Part of a small language model's weights: LayerNorm before each block.
Each number is 500 + 40 x the weight over the matrix's rms, rounded and kept within 0 to 999. Layers, rows and columns count from 0. Numbers have three digits each.

# q: layer 4 attention query, 64x64, rms 0.182, rows 45-63, columns 0-63
# k: layer 4 attention key, 64x64, rms 0.172, rows 45-63, columns 0-63
# v: layer 4 attention value, 64x64, rms 0.0991, rows 32-63, columns 0-63
# o: layer 4 attention output (transposed), 64x64, rms 0.167, rows 32-63, columns 0-63
# up: layer 4 MLP up, 256x64, rms 0.169, rows 0-48, columns 0-63
# down: layer 4 MLP down (transposed), 256x64, rms 0.0574, rows 0-48, columns 0-63
q45:564519492524489485461475475500510497506556449536473514530475471474518574525553497502452477503460532546424535447475526485462558543558477488506487514526485532459474535449445553483500483489597501
k45:443507517453522480497514466509494482414525521511542513473459480522451523543543494485462472561478550525474556505492461543565501608523487522519556433504433492470472469491470500430490494538510490
q46:517506465508508472507464453498473418454511523494512504521491456485501555503506520546497489487456528530473535519443485455537502515521535485537554531467536476558456494544425459499537492513473588
k46:473479544439519495489509470493512456458542569487547585495538490486488521522494503499498506520524501507511448528461421482501410460483607498484512548500506477521484497475524487525501449499568493
q47:491538444499476502520506548530452477535495535538523475554523510531454492411518469543482559557440510449502470476534524474531548472523458529479494552543471455517479506482493507429521566426468544
k47:415520436546509559509472522454497524494440501486475559475489515587503496419418525513483506458453502493500540515526529523514485537513517501446479594509485484491542509499546485497499481534472506
q48:537463529509459487570508490529493488472450456482505520475485475469513528514501531479499490475502508521517473498529502467517459488550518572526451491537476446533464568451506498466489460504564477
k48:512419537519513476500488489501519531526499468493482454471494470483394528499539503485457468553543504485494483501610492512473499573511492562521482470547436460518516504511463473492511495553520501
q49:429469495481465491554504559504423567495523470452451547501556483422513493501533535405565456505588545462485461521529479518472509446489471497514492510449472507522526551506499541554510468498506571
k49:562513478599525452525592508513450534552480476495488478506518463568468462507548501502511459431500541479558442467494492529490475508519499535508470403514565431469470507496473508504493466503548528
q50:485539520481514493477534464520453425490555539511502518483515543540549488443514492533487542495502511594495455546452487555497495559486500481509474538473497477507438484503481490466447551468477529
k50:506463470501449498540524436483563475463516553493571531479504543524563496496511515544512524510525475499534474551499477528485470534447488506452487539454472431533534504529546469491460516435537433
q51:492481482493520505501564475459503489538500446507477467529502520501406501528527555532524521443542481502548495472464503485475531482489480496467463572510453501546516478498532511529487523519471486
k51:488531477473486518495555467486510508546527491483479502536491461513474519508446478561548457449484538503532512530505507437492526511493449449559492535510430522536500473517532508467478553477460536
q52:430532444543546496539476537487445487506509492491512529514535540547520504501475496487553466508523484559481489479421554494535530498422509537502484499451564477461447486532455478459481534439587477
k52:418517489508480488510509527476460500493500511517509445514612524520535494478562518505459510494515521469492492530498500503495472499427485545475556500456476467528537454548423511526541486424571467
q53:532532508457494485433549499483491540475464513544486532521566484470471510506502496466501505554534484526432465512509522547485535482443482505452479529411511450564467458526584511519513448504523457
k53:501564516528450502456567505531488548442510476537510455492513432522491519435558497506521511465555537511456458422545562473504456509474441441482450472503497484463526525531527519457523508520511500
q54:521453488510483467442463520482474493452501489572459550505523497515530460514483510554483459481498527583507474505509571544479438458498469442507540499564520518507516496473457511452506538510512522
k54:487517505511497490481555465457516490471478575506510465513463535513513482518554520510487534551508519508471472529475552486502442493530501528508523512473478496546400483546493479520433482464484468
q55:478536454574463551448519522517455531452562481513580504501479507520461534531536514454523470512516582488479442505513529481456459543479469524474520463539475478465468498502523504520548530499480489
k55:483507469541520482482528490488410441513511482469526508502484556539460539445489491493474581506621548495480528492497494477452507481562520479513518485492491563432489462513527486479485552490502470
q56:491465512529466503500608530491533513522548450517503506483512491477530486514453469491539493530414490492548519484502539475463495485478526478481520534465569464466526412523507498518535480499440493
k56:500533536517494470547556494570395520502508468558513544454537529455542494474452435493486489496499516471498539511460487476456523497501486512507492521484551476544440439562526477506537526489394528
q57:452530519469503571567499456482492493472472473488542561521541536443522493479507459454479505447454535465493533508517474504536509533518553478490529463513560472512533455523497493483429518484530505
k57:533517563451575510495496503473470543463463478462563528549533515450519504511473530491546499516506484449513498479502453518470537537480539551508458473481533427465544547504500517522432473466478440
q58:510508568475537504495539503527485474450509469499529536463576555546534489505491502527524486524506509440503542480467533474507455498509422433598521507462499524482487433499515465508485489456496473
k58:517454502520527483507535496478537505497532487473578490469567503528532513539442468465532533457533467464477527489481566469563527489454465476461516519415562465538442473527490519569497439528498500
q59:484494532558517552488551505451495484545463511523525460523463485431432489548478492477544558514456472475474512520508469516494479508462456485567515530565489508512462490503535478510476521456519505
k59:507523464546549488457495548456475544536500485506491490484481475537460504581470462500520528487552506473438466502486487511521508553477515457491491563470464547540480522501526503450559548457441533
q60:468511495499441499514513510524486539542500461543455454522481442485429530457538501500482483484504550470521548511547475497490532545470488521495501481522486480466525575514520413486487514495515559
k60:517560474542510489502436494457446471551466534485500540523500491510461528499479460554494481475492501529499606503548473533546514510511535484516509512513472474456562483496411398470425493530492551
q61:539519449487535489468483480478505473498488502496463532496490486545482539496532555488478470567509607521494501512491505510566497430584569521526485483506473455469525464509484531445402476462543479
k61:478484477475554514517467510545539551472452571476414505534527473478496561515509569489483471546522520524460493485508486456539531464443503588448513477511483486512534473537491508489423473491543451
q62:503482501457520511510490525533469531449489489471492526508489491525442549438452574495437503564481502517466449538486517533513501528506532496469538444530470467557484455460467497588506539501515513
k62:488483543503499611496474485537520499464455563425569516462486486510498554472512530532479500497526486438529477457515473535495476500541511510538479458492522540563496455423516464448497477501538444
q63:533517515452477488458487500482479501531527483566495531469514542501529516483468501438587470514501463495463488482449507467509511487501556542463497564533492480469584538460502469529514431453475523
k63:487505550499413478499510518526502500546532545546463550508462516497497468460559569504556450416559476492467531440499480423477588561450561524531485468425507506481480488509521499505511429501510508
v32:474539547498420489476476512528529415468428457538500577514438475454491482434589417525501531472498518542475499503529476477540461512493537488483589535434435567449498558563508525514572498453532527
o32:540455518469469536490522516575514559473510504478473488465512558515533471508391556440504477511515416438492482516512512509491482507511497536562507454595524477602502461425508502494489471489496463
v33:446493524515551525492542491583446504471503517557495500448508456552548442494474555506538486506484511513437523601466501513482482542496505428502456480515498592510526439501437489516482514483471485
o33:524507552514487539534471491523484535533408525487528494459493457458488544421528499517470524498488432494533457499545512512524529463474525541507483452494556405491510522487535568461526473465586459
v34:544543518479513519549500503534489500489443476482454544489541490477516623547550427489528504449497479462486446456471544473464452530541459559487468515424451546462588425507466455506502562554467541
o34:536450455456508485463461457521528478453434571527434454586524454506537456446528567526506426535460479529518504563507490461529578533486519474466471517581513522577538496436468502501520443547523464
v35:477514525556510514526519550529478509557469557444449508498450533494491486468516512537457505469479576552458599479501447556527545483500463529436450498486471465498540552434453514549517538465533467
o35:485470485464535510516451490494506515442529481527600472514538483471551518557474520465502513518567447508478427474485548510440451585465514522482528482449513549533520482477517530479440487504546451
v36:572437510518488459474601500517536417518530507520494462517439480488503454540485475430481475512479449543511577546503511508506463473520490440554487558583525479442499512492385554479489513502573498
o36:406516517488564566519522531484519507494487577443592513517504561444461557441418544535559602503512488401431419525516451464487484459437543550452575572428531480509508499513560458499436491412503535
v37:549438455501475551546541467446469466447425535435434493517527529484468507476489539516550536512555498533574472543510466485527535486538491458433508489462452470495467503466545567475511524504521485
o37:487568564517498491496474495474540505574543496524475497458505381497505502504497422477487454479470541484457601438473462520504505532494471507547521540531501509498530499542460501488458520514477510
v38:484465563472579502430471502515618506535491514477567519533445478462540468467433508591440469509439502549481564449516541511513515510464553477536468485514468417513516516406490545489467467546519576
o38:481566426583498445519577479432384547553562424526505506533498527539396506530498468380508515469502512535469446498512487487530455550492442471499531514514507593468461490562491565526509598480439499
v39:438471456520451507469509498519585542512479489502559509501463456540536453535524511560448547484559501416597543521460485493445414521502508480505592490515531475447528435515489547501518487526484446
o39:543508512485460528496579490439493472507526502487514496489477524490481474506484536482536533502456497456467458511547530495536428492525532469464484572491532507503442501503487497492492490543549496
v40:498522530476479513492506473567503502508550502536498515504505508518542457500485465500470476504533473490544464514528471401471525554510483505512514525506559522459487455468525533451424541538498469
o40:462509461514502520509529509457506512512496504484476454500488464485522548463569512489499540501492514478459493535519454564524437456479493502505467520501525454518449515547489492498586500481540518
v41:544529500481503484430502519461541466483467425459457472480558414417537487564522532526483444442441460371525541527605525505506511476448540553530554531485509469489521564527484605494472556637564464
o41:473515424513540444510480447480457513494560582513486509409447631596516506470415517489490511500529531514438471509461463443555461540488520483457522576505470563504531476485500438505519509502502561
v42:456538485471574534489569480485435464513460522462469500597492503448555492607531477504411398473530515451479577543494458513517509581472536552512531492502437559486487468525499482565496483440535479
o42:513486485532467462533512513544439521497564512485491472407519434566472504419553501448498507488508505536531486445516589500434501561498422527526495495526515445522486496482493498464489500557557526
v43:568441516496524524426530452426369481499482501528556494461508437501556451519508517534558481507426568436469500494515531481540489557523514560512491517506508474461507505537519461466506545499518547
o43:455538469501472513528505547505579513514499518496442536508482571519481532452570539481484471430574384501488454449465495440514527465484511517494460565475469517487563544497509542503551436496543433
v44:479522479460523470515594459539605466460517477504533505454508454470515452532481444427462515528527504454460435471532508508521540537530493522517465479557599493477497520440529456548461492551483556
o44:459521491564506524499555526477488497546492496506468457553512507477469537409486560543496496518446524568510445512427523513449477441465530445514438584517447444544420453563548511496513555479514524
v45:430582441454501438496514559533459496448531559519468503524529524431450503455574463523523499505486521538531526447503488512516493523461535534458532493497477477491535493574586508464418559575458489
o45:535439563525477464460472534569470527489480502544471439495521495506546493560503510502510430514548492462466492522447566498469508451500457512542481457483521522515401506450468502531630417523596516
v46:504578549489412489510532495439499553440532515448532523504473502479528473456528539551457508538532572484491516459510496543519492479514523467487474471466476515461571448558549503466499447488482523
o46:542394509537494518463472534559543515504490520491472464500532523509442433538540489521505478466521473480483471502512512511557480480530498525531540495531495535487476497473419553504478518504549411
v47:456497483535410517479439608547456552526508526453470458498555526505432503486491532516479481417518558458604530494482511441584491520492478502540532471447448516521493574544501494447471586448512563
o47:614445506396524564491455488462537505481530539478541538488470520483576518597492497524524546513541468524383513475517485504472492459502487548492486461467459520549494488442523533531500395516506438
v48:479547519533506532432512569490457549481521477480563507430482487451550476505481525469480517496478523454511526545456489485469461503567495529502462516550485475534491447554520504485432468514541498
o48:538491468486466588519537487508527490581467506553501468472482490518459526465519472505488510416490479505477460508556506537487493505506474463535483503459483534471462499506525528520520473526497519
v49:563523555528459523473441488526560498466572491465547529471471489496428511457466467530562492531521582494594547525492476445450539527478498504508504490444469474484545431520475543422522518586523428
o49:463485497463532503528488528481527468506449541554519448565515539445527463561543479504491528461467424449451439535559457553521496500493432503497480530543497495582458574499525489506511429448531497
v50:525483500541549471463518488416499478487472481533514500490516500537470548427528463487506528535499502531475551484487516513539490503432503523496480479451466512454513498455483444555493496484517551
o50:499454520513484465491517493547517548468485520486472521548549539459502502533510511481475476549522472497537420457499519464463584502501501514491487486505487434514529494528505514513512431487521462
v51:441525554521412552484509473525496451492519604447461478485541488442440547524520460489524446462470527439525488560493424452496482541392538576526527429467469509533582522523481536520535448614446561
o51:549491432497547431466471527507492508497430460503429516493503535572522429492498486501427537579526496525451532470532593505514531482497399502453542538527488533503483464488517488480513526526530531
v52:500494497498610496518481470484517443524530493537505514557468487526443485465443500541471502517518517500505560431578437547583486481508472493503411488606483512480396464411538548481561501460514436
o52:497465514501493493567523508493511492516556459521524524520581540440541444474479497445526497492567471489544485519470508485476522494451526529516519490395513421506510536547501531463434438451533530
v53:558530475571480468427499542506532430485465534441497456538512540484471551547477547515468532424456456496523500466533451485534466585534501552473552489502529465509400558518523540502474552527475461
o53:489481456492520534496511481490549569515526492508518493501465519491555472522471478461591523516499459499524551457489541466453466471400451446528505589474488510520472475471541502505566422517512563
v54:531423479511511430544534498491496446532461469539472527467498540477552556448495508547490499513476477552498538486563426469489423480504473488517442488507464580529528574512511491519515541505498500
o54:486472479482524546518522513505539525465553517517487493561522509537492485526570523456524394519518489501475495436453503522529539481461486481466519437478518438496538461522466493548543478459543474
v55:494431511540573439509478446505542511523499483497498470492469453483477486421550505448531460554544457511441544546487566493468452516501590500431504452547521570516512482524617537465435467507434532
o55:497577474468497494481538502568457494527481500484545531538567536496493544507478450549528460452453493451508459511469464553570554519468448500546447512472529423475445490494451511527542499487529484
v56:477523492519438494496497509583509480455497597514539551464458477541572555417506557424472541445455528444480494512543512550548520538493519428551516502468486500501509525464520467442512490507494477
o56:478482500528533491479577496461540532563493437499460456431526499501473470530512468494487495538471446569489472472464507477517471477464496509530496468515542515504518465491552571523550544522467479
v57:481540473472507556517471473486527473549521391554511514565484537532473483542592544556513473504548537549448522490535479408537490466504496500517550452513544462466536416422544474568464457545473445
o57:516487500580475446464489521513471517509498528446493539479504513507559493474481511394503473579534503477524485476535506548485468523522554501425418495431515435512446539486473533508484577511540552
v58:554540472473438442396586463562526528546464526509563561493520425471586511453531500476467537450518438487553508506531480463485555502442503476433485533476509509514517511503503519518495503504489503
o58:472501459513502529514524470502469471490562501468421490470501498559486504510465497547497518592494568517496494548490513466606457417502474508513525492471484582559518445519462499448456488513514458
v59:436536498488450518461566559535543586467502483493424587475517524441510484553484518469518485488467503432467529545532482476464501503501490507433569549394478505505523551441436536481532562536519484
o59:534528457540452526512459472501514497481538486537451377517433475531510502517497531498508500475470533537470443514507575489461479465485454530534472569588472477538496501501516500487519526515517521
v60:487450397487454461545492457555524468474508478522436523546501530505526481542468534501511550479505605520475416507447511487488501500531526548516488507459489542508516501547516521484518454501506524
o60:532562533566488552497481498485521488526531426488510452511467446498443492446494512495507497544447481535508563446480506513524510523553463467485435479562542481456459525498498499546567515459483497
v61:480518511502466567484452400502523517585551497526469493587464537522506541494544473529563436539525517480457539486462527568494503395490520493498531482533450490562464501477419464518464463514564541
o61:493470510575479437486562502538470460497492522512550474491469534541481451534505450474448539537543535460566510508496483498465530544561454525511461502502490498470500468479522532509470518458494467
v62:462484497495418541592490449481517568482515478543546497493524426521482463453482446509461447518477481486548490490487491511510516519524506537489509465533456535548469475456515535535552478502436524
o62:502483493443561501464535465500531409442477543492488534564534560511503535562499542545505516491504471496469507522497485461539502479485509469563506514518491453519500501521504487488374459477581439
v63:505519565490504504463432442470493412522529486585575458480452556500476508513454533505439505436525505500550469586467548512498463490541525475463486552520479432496457505415478564510573506480447581
o63:481558511477501511519567483470512554544469454405431473513558516527477451495505531463560568446476547449494491454508464532548468501449462466480452483444513483524561565540637544532500498460456485
up0:470472508464478474500481489486532479547448455510534529517495482461456540504458482477492561464481540493461486479494476541569512555466441479580518592456522526504505513524535479521473459490570557
down0:537523540540506519448498511550488525432500506502479479448478525568512449475507487510431476542534462546513418434497538495508531437525479546451546569527559542462488482533523456466498508478528473
up1:528551438571557540511473486498487578492465585452464551425525487488553551558463539509475545598407582434449532549494415497442507504510485440531446540471459437574516500519499461499469530513463467
down1:455447476469412443470508493507555510431566501509474553557477470449466505470520568552480453487625485552552505570530532481517479512486488476472545500445518569490476494506469559469551500425515479
up2:428510445478554529536514524582537492518415514504499514418518463451509517466502437476487546519500495476441538469521527512510489515537459483513476552456479544551515491562465522495450489528465502
down2:503480501478477495472508521521509425468534478507490541524543563522476497538409567547521493462514539465551443505495517520499486495563461449519484492502433512486557506493473521478519562495445480
up3:464504519456452529540453513500495506504442517480458463510540516506435481480448518535501547467480553414463510504503489543542486435478520472582525476547540447519481472474519542513462498555544536
down3:506530493515514446482518522476443507492499502498478510510473500459462574494562492494497411528526511589502516435480525470437522560510452521492475485470490516479502463552477531507508578517476508
up4:531515433404515536577503470436493548491535535512550424589500507550532491530479550475492462536506449442469515480446481556554525528485485457499543492557552457467484503512460457470499488525517447
down4:481510556532478473460505473477474498529496481500487561474474488522466519543555572508492441455459560502513518530513504550461439473567507536538478463365562442484530461524527516479490506537473493
up5:491541470517453548472471418502510491536514500537460502575521518523486503490484476515545427527527495525505434589521587503493486478496472534431555514473463529576476471485536467463462479482424522
down5:559411488486514437556492535541500512515530507476427456564455492452515510519533440484500476517457507528523524426505481513507509512482522489536427500507584461496478501555524491476489526512542503
up6:444390519491501520484511448494453477468535560491469487504520533552442544569507494524444510503525453559429525444506479505482506476548561525474544538534623524424503512452528486443492518554451546
down6:536489517396531488499543408519521485554438529483549499528574573494506415400442568474509456474529465507451465509476534452470505501503537471508509495412546552495515489538556485496588507542444519
up7:484552543519475536504440425571505515475471535521466484526450436460521431395444539485513536539491446521508525454553511467501559466497457508488528495474510571482564526488571509532440501498512546
down7:467516486530522419554547551452464506493524516530513500508409553539492502565470445553424543499509455467507513519445500504491432511547525503545512497474539466531518471489497535444478454491505496
up8:510581443505466541470421534510533539487507538557553567523526473472522510494425518476470525544515445530510504595456450518487463543533449479488423485512450478544461499512475454585470505532494505
down8:518495504463493456535542447472501526483504465457541460561542560485469468533518453478526438482516497507501506418557529547512529525500478509465528496541514509428467456497520505545590538480424428
up9:507495459564418608512416538494526492451509520534528461463543476501512426574568431477525515479479452480539516551415528479492532547550480425474561494495492495533481484484545457473453578473523556
down9:589493577515542497509537512472466447559462511468480504531580518543473497452523609494534488455482533535549479486560504525498506484530525425470492484433430480504464421497489464470527496509509428
up10:460528464541509486491457502514547453572460482501543497536396537525488486515516549438449571506543440506495600438447496447534460455495510579541479462502535468486457489476499487488458520568557526
down10:496553542355486534549468587600442500517541493465451550465505503428468469485453476499493451535471536455520481490537544537548495455491457466555510478507510483476515573511512518505488554496453581
up11:533525473560485526492534506515499447411547488567507496525462469384536472550473518446497517465478549568486473571498456477525466521437567474491505468493597529502470460457507489572502507487571394
down11:483472485480484534459487566466452487506512508443517459453562584544525509547555492566554493517451496445494526437487523476501483530478451494496523573538341520474520540532440481472447513566510541
up12:493489506446511523522492599505547525483478590582498534462491472506483502502436507442469506471437474471495541485538521548488448603445529507458496504550517551431426502473468459518502495555524462
down12:519481493514464536450556485490431502469576508468526462528564477467494490405473546527487507424524527510448423574498555465535573477442498464518530488470571454527497476554539459452522548519534535
up13:513501507540530535501482461569486514496500471518522465453475502496431481495487569487448512500435449542543533516569471499461471451452520524436533573557517587450464500456543493502489450506546546
down13:490444494407495484553529542502428462515489528547537503586520475436515509520422525480504486484565599469436585584503497495486542564464487469502495500529410450523418531470527557516458500512513474
up14:471553448503534500504563532482487486505539466419501546564503529557570470507458533499520507574451449495504514445449480471463501442589532502468509516464543519525463487515434531547502451534537470
down14:427522480506540539500458475517482499415555586580482435495498466520441504580457548465477526427478535518457523456547469542506480547411525461503528479533473473499520535515490523507486507518524488
up15:453465498468526516436531537485444492562398495439550419430483525473499561565471482505487503423555535538525524471524480503507573534503516479480507511477650475499508424553518483494522464518529533
down15:506504446449555503476506561546488523438484495496511489495536527426507463509490561512561490514502541540509486505532420446571520490548461524353428485484472594508536441495514505471506554468488558
up16:487405473613547510481458491505585450520502448457539496497540564517464532486519492459421487478578527551487555487487447451503507456486461448559495552522509533596474473564484443504594479518535481
down16:524512510541505421555509455538515421544451534513519480478524524460422410445452562421469528426528550516542531476549503494478570542516519476529505499507502487524477498496492478511494471474554506
up17:496502550584460525495514551509503489568425516496519507460499485470517571499451445513485481519455509473545485518579466502421474424549581458464505496522506455539529492501561452500507482519466545
down17:567541430412606537472498487488500539529528466509535418479495503458525495558458527544527521457510462503474472466428497467515530499472454540536496546491484502499518496471506511519548488539535502
up18:499500440530478501472514473539497516460500471520502565533462539435471440506502530479489499543484508519546600442509494442553545464457470520517540478524562460527500512519540495452474499466437483
down18:503482515448475543556522462529480460455453504512532446466426470486509497466511577432483563443514483505522502529517508545597512462531501566500492536510498530575482486486534505468473476465530492
up19:478597540494439470466525534449457497464436453483491535509500590456497522565448499462529495504505512462508514583481439500486502566502498483516560495458486501542477528493475537427451536539620497
down19:495489477393503456498528430564510434438517476523533471512525506519530467488560543462490496458490498572488441518500478521545575546550490533495432563559552450510464481481441540515518502442448507
up20:478484542529542514486507511531527408557458522513419466426532559517499472468421563429475489439532538451477571493500505464484485548528458523526547452521577492498552482548540499446469517439532524
down20:504445439566513551476473495546535543504487517553465429480553517396540536553488564482512541463438520493488498521537456446470473554523487545544539503478418461523546577503413419471518534466498491
up21:549435499543470508560507533558472511525488485487520559486505529504465367460520521454521527517439474469501506471530511527524527498497553450505549466503524483506509520486537471472463515554487474
down21:500515521490494451452473446427440510496514467496461485464546441535536567536563465560548475511451515478508460555476524548465506522529497534477461510516493507508535477522484577501515489444492473
up22:505508534493553506561517482474483483468516465573405536491513488448541474518495562494368461558480430488480502502528460516463475466512532448512576526516509527534532522582481527540489507463506482
down22:510547464484472472441489519516505488476392469433551525471489450538546447516544511499574488473498510484517564496456473546512511490442484555510440485484487566494497500541553517570451545511492530
up23:490470469535466472508473501516475532549458450487540475534476445471487462517529552541560467525482535517540543527472508462574529506539503521509560550475424500504462462499525469546415425481503523
down23:445410549487491518567463513499500511502510543469481493526464517538465529542487500522420483453528480491492448467503582553511470495454522513502478456498566501483544496546560524457565406505500491
up24:518452507553525497470513494514560473477526467499468581459514496475553496550472519464485446555462540492492523483491578491531527424457470524497523478466497506536542440438524495526449539556424497
down24:527478486457472569488521480479474491474537482528551484583543514497545456487570564508487443505532489543459409482482499489487535482531480586533473471498516474498538528516489482453514462504517476
up25:497423455505476452513466547442476480501492470493489570467493526511547433526415495563550551501473526558557515477498476467565570461493491501536503475550461488485500565491506586469473505533509515
down25:448461533508440448519489499485495450580509561575501430469497475485532482490482527448513512528471506420543470471511536522519568533448456453498524529466513522540514543455498582464502504558529456
up26:499504490472553527489545483567448480539486431465542495523507452459533502564463453488505514507486456542456472495542545534542487474502475389439537569507596502543460477437546439466560449502488507
down26:507457592450443456564534475512460557504457572499547547479484505555466519503529535457440492508400524479521436492531493551442509486570484537531518427491520509495469557453449535542428533458484561
up27:463487557506495491606502560486498506483546571423479577510522454522491508476423462471505497416443509495561488534514505566501486505454502565547530525538459511457387489430516523456496481542504530
down27:477547554515492546477511491560459481517518490454473531521513528471530514457439536480478507610487517429453471454462510534491455539516516514525507473440415568517510587493485391506401563566511503
up28:549568466471468530559496415437490496515519511438484517502526467531566489506460495507483491501506494451521488476511516551500527479458465454454517436510447450585538497505553465532435506503514566
down28:519515496527537484516545485465492531475500518488497429595533506459441482497499539472491453490501517508517518521489467493476547544563519436537470524518407519489483474548419497468572497506536486
up29:524505516520531449467502532495552502515422471597515561463444465520584468452470481465502528423528498494504531492479513537543443447448512474556526567520492521461515508551522488437502498496554507
down29:592544394506528492508461473496484436450532473488472469486580508511451459508526496483537497518481537547534444412479528511534511574557484494525485484508563455542422519481421495509532476510572496
up30:497419462522529516506415485598529482513513479544487476541512507509471499487454548502470440514445539514546515530468526490519527437495528477532491467501513540544547432502498542498458509506515457
down30:462492501549534488476463514497513504476476544510539513455512554515536442489525423456475508447566435488526489532486543525443461530501482540571509551480528451521492488509507532523504462490489489
up31:571509536548496502527446447500559570498500472438493468551599493469504571481474529471516507491552560463464586562482487474487460450438510485503579539473469451468503408498524492490469507476526547
down31:517449423487526440535538534552546479453557484536493465536479466508524502530456447477487470550449439501458455484562496485527530556461454482538492476534524532525477589532445503453523528598496465
up32:535537517482524480463476435506501534508459477557483496514497549442547517542465480489573449541522483551462567573565468421539484417522481448473535500451516538527437537482507518517495525497561465
down32:532501496548523459497513534477491460516528534551480483487521470436434424563448488494544430512533508482584487436493550574580500519588484536492459501456529492504502506480525481474472489463553473
up33:450498413575526545549517555465483535479490519587466512456393491508459491488582513492448495496482431493514520487526513522453523472536484493497493526486579428545523552530516486410491453505518529
down33:476440453480523496497449518505470483509538488480423518509528502477419446483503490545499513575520476529482504470447482558564439544568479530433526483500498550567484518543549492522495539548470470
up34:551484496512570502494501483456526481544495477486496459658483552527496481517506553505492476494559507524415497507425473485534521509546509480539584498535484524472457410510482432581441471517505448
down34:489545495410571440494497420431517467458505519486559478527532482479535487494411465511492468539449525528484513550530461526512536517546527476546480494534422556539512509446555575469502548486484453
up35:528511451518445515488421561454518495499492489439534435559539565523501528540502491418432485461482465506607585466529540505552510451390435538538585554563492451492467552522453456514533546450522453
down35:481551532505524502499519504427499475527525449518468519573515459478550494465520578549480451522569458461456447548464517509595523476573455483448496447443453549490555499509426396426489537494508609
up36:453474532459496543508522490529519443525469565499557521525515514510479430524468480467486511480447544436457502433485572479523512492500571427537521483520570463500588536542490397445589526552544504
down36:516492573494499445561503540495519453476497483476552532550484509505417457449538511428509516575491531414520516495466544524484433549501516528487502522525475522469527505512483535534495494501551372
up37:505507549445525545407518473470564511473504438447526570467533412494509517526473526518518527445507504552531465473508538505516576501429527488465551520494469476518580469493497473456483478561529491
down37:502525458505574501544506450470497535528494518492497477470529583503560521422563477517536483524517443475498492477427477531501473461520509539498524498486508522467468487519536437478474485472553529
up38:565535489483563501526495483470451460519566457563542541482458476439507514475536426564441490514546529476516521473504521498472501480500540466471561557566518496516497471528542476445498415489443478
down38:550488543516475476446413503473516495560489495494497485412526494517495567498539515440439528575482563528492517453496493491507480507487501525550532457526502480519448535517517500532471519406555507
up39:503547546528474464492436546443483496480485503496449531540517506546445488453476498540437513437513515504469478484485515589525506474482538541449519536511520532542476491491512482568540468468494475
down39:452471559495471576466457487509511549509556501486484441422506514501515510508527494525563511527512509565520501537481492541497522470528472473495510443452497502525476567527455528488477508485464460
up40:496583492511494515430507526510507505481535541553473460443500492486494581474452479498588457504494537534502537556505411488534439394492583560477466543524449503550466471478444419469506530494561497
down40:521486597512601526516470456506484508552564504478450515550469512532417402486543440523491519516474486496492431512441502498513470534582440501462488460502501524522470546512450505423546517515494579
up41:534529473475538479415531512493490468487482515494540522498503444492465429490483450533535563474549440511642476463587503493492494480466522430509512563530567522535465464405438494447471519498522594
down41:450500545474457478610568489505515463498531427431444449468558475507531529489511433550533469516552483475549498454487463468531539445481440533459540492533503562445507613530514478452520548486524475
up42:499418467522551526555461520522458520535509424504518516491543507470564452506508465520408473497500542483512505524428486467487442517505528534548562486496488564583434557565497468468506526497487502
down42:491585532559500511430502497497434489509532574515526524491529514504456486484423433568474485532470445553488512445552462459550492488556539456530477517550581469475503469437496559532455474443475505
up43:482442478485470531523517477552507490541530462488515414442472541490527494401482505517495463553530533522506444544517482523512522533498518562458497516520569537450504451467543456461416525566450577
down43:501486494527557545527581546499489499513527473468476432506553517543513495555507447597449466509561478428424476519466528461543531506409476466486479413437560439569578549541467481505500513472431458
up44:515492564467490548506463420494563515476472485531490592469498537470511547561494488464524443578445558466577516553476549432439442451455474428536537544504482531420518505483474436509482542481569539
down44:453499400485463527539496490529584584449545480553520507560434492496493545488404502488473548523493485602496555509402547465545504511547524428518510495463455492527499542458488508452470447510498516
up45:443481500458513518543487472514440433452455534568431532499550502512459528545439466500484521561481512480498462519513450569441467529491582503524587598520545528520518482511441580405518545495480521
down45:548512420489493481523485584452541472508606473459472509535509531567533458437518465428493426558481529449550529497456554558479491382456602490463525529501467565512484573479482455471486472528580469
up46:434453489502432438565499508519542503512505521466432520484504526528554531441447492585543467486561566473542521470476471583555547515461529472440525476452489505508510469506490479426399552558519556
down46:496544574518453438505542454490504462451579547540465456556494542522566517494507526448442538418431457519408486510421507460509437587514475477495571497555486540417517469522499538568528493504568472
up47:506519435577548515562488601431540502450496498493422492504472571513479534551511493543501450523492503434507520526548448550434462517474591481526510451513521483432497434468447520505438495544517514
down47:511450534428518531510539559606504469561451468576532517488547519517466463408518522523553600468469436501445456469496497420479516488533547551497524444521529502430425485522557545524482452500461519
up48:521545489446445480500474511475483432588538515512510516475488544452564490436467393517464497542547492513564458493373536546470465522548484517484581555546542462496422518513441488494457533469520549
down48:611522427548445510553473502466556499535432566469544472516437474553480505471550462485498460490519527459502548473421503533540450522511529506579492491548454475507487486522542458463519504555403508